Each number is 128 + 24 x the weight over its row's rms, rounded and kept within 0 to 255. Layers, rows and columns count from 0. The size above them is the row's rms in percent of the matrix's.

# layer 3 MLP down (transposed), 320x128, rms 0.105, rows 158-175, columns 0-127
size [ 97  94 105  91  94  95  92 102 106  97  97  97 103  91  97 105 107  94]
[[129 134  88  87 158 116 142 113 108 115 106 137 158 127 167 174  55 138 101 114 118 161 122 159 110 181 152 113 143 108 143 113 162  97 147 158 110 121 190  97 155  92 123 158 140 166 141 142 155 147 129 122 130 174 159 114  92  89 154 120 150 118 143 138 114 158 104 155 122  89 125 100 134  97 110 103 166 162 112 121 116 105  83 150 143 153 127 116 132 116 114 108 161 159 108 115 118 166 130 119 122 111 162 133 125 105 136 106 127 105 137 109 138 137 163 130 114 117 117 110 154 146 135 107 126 114  99 104]
 [136 130 120 167 137 101 114 138 148 148 147 115 142 120 118 125 156 196 124 137 156  95 140  81 120  75 118 134 146 152 127 120 177 160 107 142 133 136 104 131 121  76 144 117 119 144 165  81 110 141 132 122 123 155 131 128 174 108  77 112 158 140 116 132 117 104 105 140 127 143  92 137 174  79 106 134 114 139 109 132 151 126 118 109  80 155  98 142 165  98 149 101 169 186 146 118 147 100 138 123 126 110 116 122 123 154 151 123 173 111 116 138 110  97 106  88 103 132 136 129  97 155 138 162 109 124 116 118]
 [142 153 143 127 120 111 121 142  89  97 124  98  99 147 148 143  84 107 156 148 125 134 112 151 151  95 132 129 156 135 211 129 142 141 116 110 129  94 163 124 156 120 143 145 144 124 150 113 112 101 120 133 139 195 108 176 140  80 137 131  92 110 157 112 118 129  76 125 137 151 104 145 133  96 148 111 145 146 149  86 160  99 103  94 127 124 159 109 144 114 115  92 165 132 192 148 122  97 122 105 152 139 113 129  92 110 111 100 119 155 124 140 139 176 135 127 143 147 136 138 100  94 141 139 122 105 117 139]
 [148 121  69 149 166 134 138 126 150 153 169 129 148 174 122 138  95 165 136 145 113 101 181 162 145 115 136  97 109 130 116 106 144 165 145  97 140 161 113  93  92  98 122 143 108 140 132 155 151 122 105 109 156 148 137 131 101  68 144 130 114 142 151 117 149 144 138  92  92  51 154 119 103 122 132 103 136 166 112 102 119 122 124 109 111 166 170 109 143 117 129 143 122 131 116 134  67 141 150 146  95  99  98 118 131 154 129 102 140 152  95 133 147 114 150 135 142 126 143 128 110 101 141 159 150 138 147 123]
 [100 155 149 135 117 140 117 104 125  84 123 111 127 134 144 116 167 137  76 164 111 123 113 124 111 121 158 102 128 129 134 186 133  90 130  92 121  95 110 126  94 109 133 126 119 152 120  97 135 117 113 128 141 126 132  94 152 161 108 149 115  91 143 102 141 132 184 119  99 194 137 112 147  99 133 124  86 140 107 144 145 125 144 124 102 116 166 112 111  92 137 149 138  94 151 115 179 145 112 109 129 152 131 152 124 154 158 106 155 101 149 116 144  95 102 155 131 177 122 161 114 125 117 114 121 205 139 104]
 [144 143 115 127 149 116 111 139 107 112  98 143 117  92 116 130  76 109  99 114 117 118 119 137 118 133 119  82 111 117 102 153 120 129 123 152 162 160 133 152 117 123 135 170 130 152 113 125 107 112 151  88 143 139 131 120 173 114 145 112 127 116 142 162 147 153 120 120 137 102 191  98  78 106 148 141 156 167  88 164 147 111 119 190 157  70 147 156 142  62 142 124 106 189 145 106 131 118 129 141 150 140 120 141 169 101 125 139  97 156 121  95 114 127 148 114 146 144 127 108 119 162 108 142 103 150 123 142]
 [116 112 144 188 112 148 135 103 160 126 118 144 150 141  96 168 121 155 149 136 147 131 106  92  84 142 119 139 106 172  92 152 122 142  99 126 170 121 125 154 106 108 165 140 151 177 114 107 107 171 121 102 119 145 130 117 144  76  87 104 166 121 101 138  79 172 176 145 107  79 125 108  96 106 130 145 127 144 112 135 133 135 112 105  84 142 154 132 136  92 128 156 118 144 125 131  96  81 134 133 130 111 105 134 172 123 141 155 172 136 132 122 109 128 160 135 125 109 130 110 142 130 134 145  82 144 125 128]
 [155  90 120 137 171  81 136 155 120  96 134 135 147 130 136 140 142 174 105 140 105 126 137 116 115 117  80 124 112  77 148 128 146 185 140 129  88 140 137 111 118 112 127 130 127 152 170 125 116 115 135 119 145 103 141 134 134  95 140 143 187 177 106 112 135 136 156 121 121 151  86 147 179  69 114 109 138 168 127 132 155 117 167 147 123 150 115 112 101 153 113 143 112 146 106 125 163 130 110 116 160 153 136 148 109 111 104 158 128 142 114 102 113 101  94 120 104  96 100  84 102 129 116  84 171 133 136 136]
 [121 111 119 133 118 112 133  67 127 142 125  95 103 134 145 135 147 124 103 117 115 165 165 145 136 114  85 173 111 127 141 117 107 205 134 139 179 112 140 119 169 121 112 154 143 176  97 139 167 137 169 136 132 122 144 142 141  75  81 111 143 111 164 118 114 135 160 154 123  92 125 116 117  98 139 116 136  91 105 149 119 135 140 113 137  76 116 157 106 134 126 132 100 122  95  96 112 128 139 104 105 135 104 165 114 111 117 107 115 109 114 142 127 155 149 122 113 177 150 138 129 131  88 187 123 159 138 134]
 [176 135 121 157 166 113 141 124 136 114 140 129 128 104 100 161 171  94 116  99 134 113 140 138 152 115 153 141 117 128 156 112 101  78 149 115 160 122 108 103 145 126  88  99 117 122 150 137 108 137 140 135 102  83 100  83 174 189 127 144 104 144 100 135 129 135 129 130  91 100 106 137 122 104 182  94  86 143 100 157 141 152 123 147  94 124 138 135 114 105 136 165 178 124  92  92 126 124 155 128 114 152 147 149  91 142 140 114 122 117  92 134 134 126 111 161 169 179 161 134 129 123 163 107 141 118 130 128]
 [126 112 146 137  84 131 155 145 125 173 160 123 109 108  99 149 119 144 138 122  98 146 180 136  96  93 128  92 154 129 116 118 111 145 131 142 124 146  83 123 138 146 156 162 102 142 168 117 106 149 136 115 147 130  76 142 134 136  86 127 128 147 125 114 110 103 190  83 134 133 123  82 135 136  93 146 108 119 158 126 125 138 120 137 147 130  61 123 116 187 167 155 118 147 128 175 120 117 144 136 135 138 109 108 100 144 113 105 162 169 130 131 133 102 118 116 118 108 152 108 103  78  99 159 163 147 146 133]
 [110 139 101 111 127 133 134 164 106 120 131 112 145 117 109 126 118 152 156 151 125 151 131 127 125 139 142  98 140 118  78 153 114 136  88 127  91 154 155 112 134 110 186 179 117 174 142 109 119 138 140 129 113 127 112 114 107 153 113  73 134 140 109 162 115  66 150 141 144 173 115 110 148 123 122 120 111 144 136 135  74  97 133 166  85  98 139 123 122 159 114  96 134  97 112 156 158 140 136 175 148 146 121 112  85 119 118 146 157 139  71 123 150 146 124 118 117 149 116 120 108 123 110 138 201 162 138 134]
 [136 142 113 131  91 122 123 142 107 148 109 135  97 156 124 153 117 133  98 112 137 136 137 117 147  98  84 140 110 142 127 111 127 157 157 180 151  90 153 106 138 161 121 129 128 149 114 139 143 120 107 180  76 150 114 188 138 113 166 123 101  76 154  98 148 142 135 171 108 170 122  86 168 140  97  99 165 121 139  80 127 115 173 129 151 154 139 118 145 135  96 112 127 129 131 136 148 114 143 110 162 133 109 126 138  88 144 121 112 148 110 158  94 154 133  96 157 129 109 145 126  72 121 132 115 123  84 135]
 [ 91 137 116 147 125 109 112 113 137 130 107 104 160 123 137 130 123 151 130 130 110 111 180 148 162 135 116 140 100 151 135 147 158  97 121 135 135 144 128 124 102 122 125 100 101 106 122 140 144  99 195 155 137  79 113  93 125 122 109  90 145 157 125 111 115  94 129 152 120 108  81 183 159 128 152 144 164 135 136  82 101 123 134 113 136 113 142 106  94 135 125 112 140 173 135 117 107 106 168 163 145 174 150  88 174 120 112 128 145  97 155 137  99 128 152 151 171 146 161 103 153 123  99  96 113 145  83 128]
 [ 73 105 135 109 163 142 107 138 148 152 125 113 122 108 127 144 161 103 101 103 152 130 121 127 168 165 139 124 163 151 146 130 111  72 132 138 126 123 150 121 112 115 123 177 117 122  84 140 171 111  89 146 121 137 183 125  70 126 162 156 170 176 129  99 107 123 106 153 145 131 130 142 146 132 143 135 116 116 158 150 119 121 108 166 130 105 123 142  83 184 127 114 131 102 105 109  97 163 134 110 101 121 162 122 112 110  89 155 106 133 124 145 129 137 108 149 105  79 112 121 159 154  89 142 121 109 147 123]
 [132 102 132 105 115 133  97  93 100  76  76 134 115 145 115 127 161 102 137 106 155  97 111  82 113 118 117 130 154 101 103 157 147 144 120 137 145 127 186 131 140 115 126 141 170 109 136 158 124 106 115 124 173 110 146 156 147  73 142 139 158  87 132 174 125 140 184 134 131  80 169 130 132 129 161  78 139 131 118 132 108  96 166 115 102 117 132 117 168  97 124 127 133 120 110 175 124 130 112 174 125 129 150 158 127 113 108 127 160 110 127 111 159 138 113 154 104 113 169 118 136 118 129 134 140  91 144 124]
 [130 106 113  95 106 118 117 117 125  82 155 133 147 170 146 130 151 181 168 123 144 128 154 168  91 155 122 126 128 125  93  91 111 145 155 131 116 148 128 162 136 123 103  97 113  99 139 129 172 155 155 152 153 154  91  84  90 154  93 115 102 133 148 145 134 119  56 147 170 124 118 109 157  75 111 118  79 128  74 142 126 108 138 143 156 137 144 114 140 115 125 168 131 103 140 129 120 139  89 151 144 144 108 135 104 150 104 112 138 156 156 116 108 114 134 133 110 139 127 130 137 156 150 130 143 110  87 145]
 [136 125 182 142 117 127 114  97 133 145 122 140  91 117  86 153 118  89 127 110 140  87 127 127 113 125 124 147 120  83 151 112 105 107 101 104 165  88 130 129 149 148  83  97 161 116 116 170 121 119 135 134 126 181 108 144 153 127 126 105 151 117 141 140 130 129 119 112 126 124 155 148 100 161 166 100 163 136  85 151 111 116 117 153 137  77 135 117 158 100 135 147  69  95 145 145  99 136 174 153 130  96 175 128 164 128 159 141 136 107 135 144 122 123 125 134 145 119 134 143 150 120 144 120  80 120 154 193]]
# layer 3 MLP gate, 320x128, rms 0.26, rows 159-176, columns 0-127
size [ 91  98  90 106  93  96 108  97  98  96  97  98  94 101 109 104  89 100]
[[160 106 147 119 119 144 139 176 124 133  89 135 151  87 192 118 119 106 136 156 107 142 142 139 159 149 155 104 124 136 105  80 142 137 114 122 112 136 118 111  96  86  98 160 145 150 158 135 143 136 120 125  94 100 110 155 115 110 100 127 142 141 109  67 165 107 127 115 125 128 105 117  91 103 145 165 135 144 140 107 117 130  86 142 154 171 154 109  98 153 129 121 118  86  85  85 131 125 109 157 143 106 151 157 100 108  99 111 127 103 147 110 121 107 129 177 122 124 136 116 107  99 109 110 120  93 116 179]
 [161  89 161  90 109  78 151 104  91 132  96 117 167 164 110 125  98 142 174 130 129 120 122 155 105 137 141 102 108 123 147 143 136 165 103  86 169 116 140 145 106 120 127 113 151 133 145 113 104 157 100 134 101 117 140 143 135 131 122 139 138 104 127 125 110 154 180 149 160  96 145 112  99 170 105 121 155 108 108 142 155 151 122 105 156 136 150 121 154  78 116 148 128 122 170 166 120 162 134  85 112 107 127 145  98 122 103 173  97 187 112 136 105 151 117 162 124 121 125 155 107 137 109  93 140 117 144 123]
 [155 122 170 144 126  91 179 134 142  85 125 145 156 112 103  76 145  99  97 143 132 165 133 140 124 109 120 120 106 116 140 160 135 122 122  86 119 146 100 134 142 144 155 120 148 132 122 137 168 126 118 142 114 161 127  98 143 172 117 162 157 123 107 120 110 120 156 126 128 114 120 146 127 133  77  93 155 104 149 112 145  90 120 101 125  84 139 130  70 109 143 104 132 117 116 151 185  94 114 166 108 117 115  78 129 166 106 108 136 102 115 103 124 125 128 110 131 186 108  75 143 154 149 137 159 144 118 119]
 [128 155  94 104 101 132 124 128 143 123 133  99 121 100 126 103 146 124 121 130  87 114 104 128 125  98 114 103  95 139 138  69  64 130  70 106 101  92 132 101 139 167 124 125  96 115 130 124 148 107 110 153 153 123 135 140 137 142  88 127 117  99 110 107  95 113 119 129 142 117 112 146 138 141 162  85 160 140 129 136 121 139 148 136 133  96  94 150 156 144  77 146 142 103 125  98 162  96  89 106 143 129 126 115 169 119 170 151 126 125 163 135 151 144 155 107  97 193 188 122 152 136 149 147 116 106 133 137]
 [102 147 134 131 127 157 127 185 159 130 148 149 107 113 136 169  97 151 165 106  92 108 138 151  88 124 168 148 133 107 126 130 160 101 102 142 170 174 150 138 106 102 142 136 147 125 139 178 142 102 108 142 132 183 105 140 136 131 128 119 139 121 122 138 154 164 160 131 117 111 132 153 129 126 114 145 125 129 135 125 127  91 154 187 140 104 103 129  86 123 169 131 131 140 126 139  73 124 146 131 122 129 137 152 123  88 145 133 152 162 108 156 130  98 161 123 176 128 155  62 100  92 101 144 134 119 107 118]
 [ 98 127 105  61 139 104 136 114 108 120 135 112 120 172 110 191 133 134 116 154 110 123 126 145  75 132  67 110 119 136 136 114 136 128 150 167  90  91 138 127 117 139 149 144  84 104 103 173 156  99 118 134 112 154 122 110 149 132 170  99 153 104 154 131 136 127 121 172 108  91 112 104  90 128 137  91 158 120 140 189 127 161 147 127 101 114 143 116  90 136  89 135 146 118 124 115 172 129 121 143 118 111 145 136 118  75 134 142 148 129 135  98 111  93 103 111 138 104 117  91 128 156 126 117 129 124 117 114]
 [187 143 141 111 136  96 108 135 143 123 114 129 115 174 161 120 173  68 140 163 127 136 108 121 142 162 124 117 136 149 173 120 122 102 151 172 145 111 133 174 121 135  85  97 126 119 156 121 132 123 113  98 111  97 128  94 134 146 118 117 115 167 120 148  83 152 137 111 145 134 126 153 128 144 175 106 137 110 112 112 106 126  71 110 142 186 154 129 153 142 156 118 142 137 152  98 107 104 125 101 115 109 123 110  97 126 116 125 159 161 100 178 152 107 123 145 156 125 156 131 117 120 170 117 145 149 152 166]
 [ 96 120 145 100 121 150 156 168 126 132 126 121 126  93 117 140 156 113 111 132 184 132 132  96 119 171 125 144 131 144 105 106 134 135 134 168 146 135 154 144 152 101 125  74 120 162 123 138 148 138 124 137 163 147 143 100 146 123 115 106 158 119 130 163 121 140 118 186 137  93 165 152 149 151 190 126 131 115 140 149 129 149 156 130 158 107 145 138 170 116 148 104 185 123 112 118 119 116 137  64 155 159 136 196 161 127 126 138 177 118  95 136 132 116 114 143 104 146  92 120 144 135 141 135 106 103 148 148]
 [143 148  94  70  82 154 179 121 168 155 150 111 119 160 114 140  80 143 125 156 111  94 153  87 143 126 130 154 139 157 150 125 158 159 134 100 153 146 113 157 136 153 127  95 159 127 117  96 124 167  95 102 134 130 133 143 136 124 116 123  72 108 158 123 145 123 104 129 137 122 130 148 116 116 131 102 168 131 131 137 155 186 124 118 144 129 113 153  94 112 145 129 130  99 115 151 135 102 165 124 151 135 125  95  93 153  89 166 176 139 146 133 159 109 154 133 155 117 125 166 157 162 106 116 136 135 158 144]
 [140 104 134 102 134 147 113 141 107 113 153  79 105  96 138  91 136 117 154 108 112  98 123 140 113 136  92 107 118 129 128  67 110 166 128 112 124 102 121  91 157 123 125 102 139 158 143 103 145 164 111 133  85 142 164 158 106 157 108 136 135  91 102 100 101  98 143 121 100 109 142 136 127 108 176 115 140 109 189 151 152  81 152 139 168 114 113 128 156 136 120  99 128 136 107 140  98 130  93 127 102 153 138 143 143 122 143 121 148 128 104 141 138 117  80 191 154  99 130 180 124 117 106 139 152  93 126 147]
 [140 154 139 135 139 165 110  77  93 111 125 115  94 106 140 113  77 134 111 120 180 112 132 107  93 113 125 127 105 155 155 131 142  86  84 161 158 109 104 106 116 158 123 107 109  99 149  85 144 122  93 101 131 112 146 116 138 113 144 121 144  96 135 108 158 143 143 147 134 108 186 112 136  87 138 166 111 147 151 126 142 118  83 165 144 114 166 151 104  84 146 121 146 110 107 126 132  99 109 154 126 117 135  99 125 122 121 138 133 100 140 141 149 174 145 146 112 106 101  98 130 106 104 133  92 125 164 186]
 [138 172 124  93 124 129 158 128 123 131 134 127 120 155 157 137 126 121 107 125 113 161 130 133 171 128 103  87 149 168 131 140 156  83  76 161 131 152 117 101 154 157 116 167 106 152 101 122 133 106 104 147 123 143 151 138 111 121 165 138 135 109 113  97 128 127 156 146 134 102 190 188 158  92 150 127 156 108 146 124 118 119 149 142 116 147 165 165 165 140  87 132  97 125 116 101 124 146 120  88 112 120  97 100 151  98 125 117 124  85 126 175 137 123 145 121 156 175 106 103 124 168 137 110 143 116 163 109]
 [145 142 120 149 132 108  74 122 118  94 112 146 172 136 106 121 136 103 133 141  79 134 197 165 130 125 124  67 121 132 129 133 105 147 137 146 133 166 109 140  79 156 139  96  74 166 130 102 117  88 121 135 146 144 122 117 152 160 118 118 114 132 129 106 125 131 113  94  93 111 127 154 145 124 157 143 107  84  80 114 130 125 153  98 134 153 125  77 140 115 104 141 149 135 144 134 113 106 150 114 129 112 127  97  76 135 126 114 142 120 160 110 110 178 157 103 125 122 121 134 139 161 154 134 166 157 102  95]
 [146 140 150 134 135 141 158 148 190 125 117 187 129 111 143 109 152 137 158 131 107 143 136 131  96 151  84 149 140 203 103 121 159 135 139 110 103 166 163 141 150 113 135 141 117 125 111 140 149 110 146 131 178 148 143 167 127 114 149 113 144 113 180 180 127 156 125 117 122 113 146 122 141  95 144 161 130 135 194 129 131 135 101 177 133 137 128 169 128 153 126 124 152 124 147 157 149 136 134  84  86 122 147  95  90 127 136 152 136 153 122 140 126 121 137 144 161 155 150 149 137 126 180 143 126 138 121 110]
 [185 129 103 141 120 135 115 126 144 126  97 138 113 134 133 164 136 113  92 109 113 101 138 141 177 137  99 120  84 186 178 112 124 139 147 138 169 161  94 150 112 104 110  83 125 129 124 141  96 130 167 107  74 135  97 145 146 153  81 121 108 101 142 119 126 161 122 149 121 132 128 123 120 141 132 123 123  77 122 125  98  93 135 113 144 149 124 144 105 147  83 186 145 130 112 157 147 131 127 130 161 148 105  74 104 120 114 126 121 146 147 174 109 136 150 140 138 110 112 142 122 168 115 109 171 142 107 148]
 [ 96 134  73 113  84 119 104 122  96 152 107  81  99 141 146 126 127 124 141 131 147 151 141  74 116  52 106 123 102 173 122 141 115 139 110 138 133 137  99  90 140 120 147 119 109 139 171 119  91 106 116  95 125 122 100  84 109 115 125  93 137 113 134 172  80 135 104 149 142  84 115 136  86 112 141 154 101 156 137 115 100  93  93 134 153 142 118 116 136 100 132 119 153 121 107 121 140  87 142 123 134 149 100 138 117 124 124 133 155 160 119 113 138 101 105  97 159 152 120  92 141 146 104 103 165 152 111 139]
 [124 170 142 111 124 132 114 111 130 147 134 132 135 187 122 114  99 165 107 112 124 127 128 139 131 118 121 150 138 141 130 144 102 119 113 102 117 152 123 105 157 150 100 171 140 136  89 137 117 122  71 171 108 142 113 144  55  89 130 126 138 122 164 174 138 105  97 138 158  89 100  91 112 147 149 152 164 107 102 138 119 149  73 139  96 144 120 112 124  74  90 128 174 111  93 118 161  86 112 134 123 135 136  91 108 118 127 152 127  90 117 130 176 127 129 124 113 122 139 135 126 125 122 146 134  98 155 165]
 [130 104 129  92 116 129 115 155 105 121  89 113 122  82 122 115 128 122 162 142 114 140 129 117 142 107 121 153  54 141 101 143 163 128  99 127 159 114 150 162 120  88 126 106 139  95 143 134 151 130 118 132  70 167 132 174 124 128 141 122 149 122 159 110 116 132 136 168 100 115 110 109 208 127 122 127 150 128 118 111  87 106 147 150  84 153 164 133  88 133  94 104 157 133 159 137 105 118 132  84 124 160  95 129 123 143 158 165 132 127 158 133 128 109  92 100 119  79 146 132 123 126 153 146 155 143 136 134]]
# layer 3 MLP up, 320x128, rms 0.252, rows 159-176, columns 0-127
size [ 94  99  92  93  91  84 106 106  96  99  94 100  99 109 107 110  96 102]
[[105 103 147 176 113 116 144 106  97 171 142 112  80 133 151 155  91  92 133 111 110 115 127 142 124 151 129 128 142 151 157 157 144 135 148 102 124 100 126 109 124 136 129  96 139 139 154  81 132  95 135 153 178 143 117 176  71 150  98 125 117 124 152 172 128  98 135  98 133 145  91 164 114 152 154  84 121 161 134 119 148  81 140  98 114 137 100 143  59 133 136 111 131 100 122 156 104 144 114 123 119 122 106 110 132 120 147 102 125 131  99  99  88 120 130 105 152 122 142  91 113 161 108 116 126  84 133 149]
 [ 85 110 159 129 122 107  90 152 162 162 119 193 125  93 126 139 170 142 128 118 119 134 107 144 116 100  94 110 135 134 142 137 161  77 134 150  88 126 158 117 173 138 148  93 143 115 145 155 128 146 143 128 107  87 146 103 114 115 139 140 159 162 109 130  78 157 123 113 131 120 130 119 111 145 125 114  98 127 137 130 131  99 148 131 115 108  97 158 124  55 124 140 141 114  77 151 142 176 147 112 123 145 163  69  99 117 101 111 139 155 117 117  98 105 158 149 124 159 135 125 104 133 123 114 151 148 102 121]
 [122 132 136 123 136  95 104 139 117 118 153 120 140 102 195 104 151 152 108 118 126 157 166 126  98 147 144 121 138 147 147 130 125 109 117  75 127 127  81 140 142 109 116  98 132 129 118 161 127 140 104  86 105 143 137 176 131 159 124 109 154 146 105  67 136 138 110 109 146  94 158 176 139 154  78 121 152 102 117 132 130  91 141 141 153 150 115 152 167 122  89 168 126 106 121 134 167 129 128  82 155 135  96  93  83 114  85 112 111 105 143 141 134 118 129 138 114 140 129 150 158 117 134 125 111 100 152 181]
 [108 125 122 127 135 138 152 140 101 133 107 129  95 126  83 136 159 133 142 138 112 100 147  67 174 102 105 157 153 155 151 149 125 124 134 178 198 150 118 162 136 120 145  66 153 158 131 153 131 141 144 115 147 100 130 122 168 142 161 118  93 132 145 122 124  89 100 148  94 133 134 117 102 152 128 139 149 157 125 163 121 107 158  80 115 140 121 131 152  78 132 140 171  85 137 117  85 168 127 121 149 117 149 122 137 156 125 140 146 151 165 173 127 144 116 146 147 133  99 127 107 114 122 140 118 113 106 104]
 [158 146 151 171 128 113 124 104 129 130 111 170 104 102 137 107  87  83 105 124 146 160 126 105 144 142 156 113  98 139 128 131 138 107 146 157 150 129 128  95 117 126  99 137 128 155 173 161 106 116 155 109 154 140 127  94 109 100 116  92  90 149 135 125 143 102 101 126 113 149 132 150 126 126 120 172 105 170 126  61 123 141 109 132 178  66 163 101 155 124 154 171 133 183 127 132 157 104 123 113 150 129 159 140 127 126 114 149  81 108 104 113  81 116 135 143 143  92 108 136 139 110 113 133 131 105 144 110]
 [119 156 156 143 145 135 159  94 102 131 109  78 175  99 108 124 161 150 120 107  79 143 114  98 109 155 121 101  96 153  88 108 128 100 120 132 115 126 109 170 104  99 142 164  83 133 107 178 109 129 110 131 134 130 134 107 180 105 117 163 119 103 130 140  83  98 142 108  95 138  84 134 161 136  76 105 127 131 137 138 138 149  95 131 115 109 135 146 147 156  90 106  95 144 171 156 129 153 133 129 123 136 145 119 135 123 133 139  70 148  89 110 169 110 125 155 113  95 135 144 122 136 117 122 117 129 112 108]
 [141 107 163 162 100 143 136 131 142 139 105 177 130 116 105 131 130 107 168 121 126 146 123 103 138 109 113 121 109 166 128 166 145 159 109 135 108 119 136 116 175  79 136 121 148 174 118 151 123 183  91 134 103 132 121 117 118 114 156  87 108 146 115 118  97 142 117 104 114 113  98 124 105 120 123 137 110 132 119 141  99 115  91 103 173 148 113  99 115 114 146  90 132 115 183 129  97 127 121 109  62 127 145 138 179 153 156 111 139 143 146 107 129 102 161 178  73 101 131 163 153 126 135 134 103 152 152 131]
 [144 112 157 145 135 143  77 155 158 105 198 140 102 127 135 129 120 167 139 139 122 102 148 141 186 108 145 118  72 152 145 150 135 107 129 131 175 125 160 135 143 168 136 104 108 118 149  78 140 136 132 102 136 135 138 138 145 180 129 123 129 179 148  82 139 155  95 109 151 155 146 117 125 124 140  95 101 116 125 137 136 109 140 138 153 149 119 139 112 143 145 139 134 126 176 142 134 151 131 168 130  95 147  92 136 118 156 128  95 145 153 136 154  99 154  83 172 112 173 132 161 140 149 135 126 145 116 132]
 [122  97 146  97 140 120 150 111 102 125 106 140 109 141 137 175 156 154 130 142 163 164 134 122 171 139 142 101  98 125 129 137 106 102 160 138 127 157 144 163 165  77 161 100 124 160 106 166 148  87 125 147 171 141 147 106 156 135  94 142 153 141 136 116 127 166 147 131 108 135 128 116 156 143 139 133 108 123 126 149 170 115 138 138 148 189 105 154 152  86 131  87  99 100 132 159 108  95 136 153 151  97 112  92 113 162 132  94 127 150 139 114  99 123 166 156 144  79 111 123 103 145 119 139  89 153 140 132]
 [133 102  65 138 105 125 129 123 101  84  98  98 148 114 124 115 111 115 152 110  87 144 111  95 137 112 130 142 131 146 145 132 128  96 121 144 122 101 149 148 177 116 184 102 154 113 130 172 125  89 105 137 109 130 145 121 139  90 136 116 135 112  90 135 162 154 122 128 109 134 140  92 152 144 198 118 151 118 113  97 158 139 115  91 121  84 146 147 148 101 117 141 133 132 150 156 133 132 135 115 145 132 144 144 160 158 133 110 115 136 133 117 129 165 177 114 109 106 124 149  59 113  92 120 146 115  70 146]
 [138 140 143 132  98 102 169 126  98 166 101 149 129 116 116 138  76 131 120 156 153 123 173 104 113 127 102 162 139 122 143 144 130 161 154 121 125 125 143 151 149 128  90 142 121 107 135 132 108 103 116 105 117 141 134 145 125 163 148 151 117 152 148 133 113  96 155 102 140 150 113 110 164 187 150 123 161 102 126 130 103 122 114 134 160 148 137  99 109 119  93 157 147 134 125 121 148 128  99  81 119  95 164 106 141 109 138 193  95 144 144 161 105  81 126  97 143  62 104  81 121 182 135 142 135 109 141 124]
 [101 118 137 131 102  96 145 123 199  96 124 111 115 130 132 151 166 114 131 128 130 155  84  85  68 150 108 161 114 146 125 161  86 177 153 130 155 125 148 134 168  95 112 103  98 124 133 111 167 145 136 146 105 114 148 167  89 133 146 134 121 130 136 136 107 139 140 125 131 123 113 131 110 122 171 184 132 110 109 130 126 158 148 164 127 129 122 156 130 152 122 102 127 125 115 121 139 139 172 134 130 201  79 115 125 153 117 127 129  82 130 128 138  93  93  98 143 112 103 115 136 144 158 150 109 139 123  98]
 [119 145 154 148 171  78 111 123 117 109 109 137 121 106  97 135 134  95 156 112 127 139 115 102 142 180 106 145 113 126 115 166 140 127 134 125 138 157 131 119 120 142 170 116 108 137 164 110 138 115 132  94 141 113 105 108 112 128 129 126 120 125 121 141 151 148 102 137 155  80 105 146 115 136 153 120 144 128 165  92 112 121 142 143 130 105 107 160 136 101 111 103 113  66 146 121 115 106 109  88  99 115  79 145  98 130 159 133 106 122 104 117 148 211 109 110 104 127  99 117 166 122 133 192 193 113 138 129]
 [131 114 128 144 134  84 124 164 131 142 151 121  86 130 136 174 166 120 150 162 140  93 197 145 129 130 155 119 135 137 178 157 121 123 112 175 149 125 123 130 158 141 127 123 124 142  87 139 161 154 134 129 149 105 142 131 144 160 141 132  97 168 121 145 153 135 137 164 142 121 177 126 112 169 159 108 146 121 132 145 198 178 171  96 140 124 114 150 166 127 178 154 106 146 150 146 166 102 149 154 151 121 133 155 135 121 148 104 132 159 140 139 129 121 142 138 145 128 126 134 134 150 138 138 117  95 165 161]
 [139 150 133 159 139  93 130 148 120 107 149 110 130  79 157 117 152 132 125 135 132 146 126 145 138 145 143 126 124 128 137 140 200 110 109 143  98 122 184 129 137 150 170 138 152 151 129 161 162 150 156 103 178 155 105 121  88 140 163 126 140 121 126 104 118 125 123 133 138 174 142 102 179 140 135 137 117 138 116 118  93 110 148 126 135 130  78  88 120  87 133 109 151 133 146 152  63 125 135 110  85 104  81 159 141 113 118 124 143 101 144 149 151 137 152 116  85 154 148 115 117 189 117 115 122 136 160 131]
 [101  85 148 127 121 126 112 142 151  83 101 105 101 125 180 129 121 111 127 146 134 125 142 158 111 112 159 136 107 181 114 138 113 149  98 144 100 177  93 102 120 145 101 122  79 149 126 147 106 128 115 142 132 106 106 142 136 137 140 142 113 125 114 144 115 142 147 152 145 150 100 147 152 170 131  91 137  95  81 116 118 143 116 124 132 173 156 116 168 116 151 120 104 145 130 121 127 106  94 166 127  78 159 162 120 193  67 137 144 129 150 110 141 152 117 128 160 159 173 128 133 129 149 136 108 152 149 156]
 [135 128 177 122 131  97 143 124 109  74 147 104 168 143 108 147 106  98 128 191 114 121 158 114 133 121 128 127 139 124 161 129 111 120 131 122 135  94 136 173 136 136 147 153 146 102  96 170 121 111 115 117 150 116 149 135 183 113  98 103 144 111 132 145 131 167 146 110 121 101 143 164 136 116 107 134 161  73  99 149  76 140 121 101 129 122  79 163 122  99 131 140  73 119 108 141 122  97 150  87 156 152 130 145 169 126 126 124 140 146 133 141 159 142  94 142 157 150  85 139 135  87 116  92 124 109 147 135]
 [141  99  76 154 145 123 147 146 139 112  95 137  97 114 120 114 119 115  90 153 109 117 182 142 103 131 134 175 134 129 130 127 150 113 121 140 139 102 110 111 165 130 131 159 134 138 127 156 114 134 115 179 122 146 140 110 132 169 148 141 139 177 149 122 155 148 110 140 146 139 122 145 144 113  87 118 137 163 154 198 134 103  92 116 115 112 155 183 128 110  90 146 136  77 106 138 123 113 155 152 136 106  80 151 104 144 102 126 162 112 130 102 134 140 168 155 132 103 149  95 126 112 124 188 148 131 118 162]]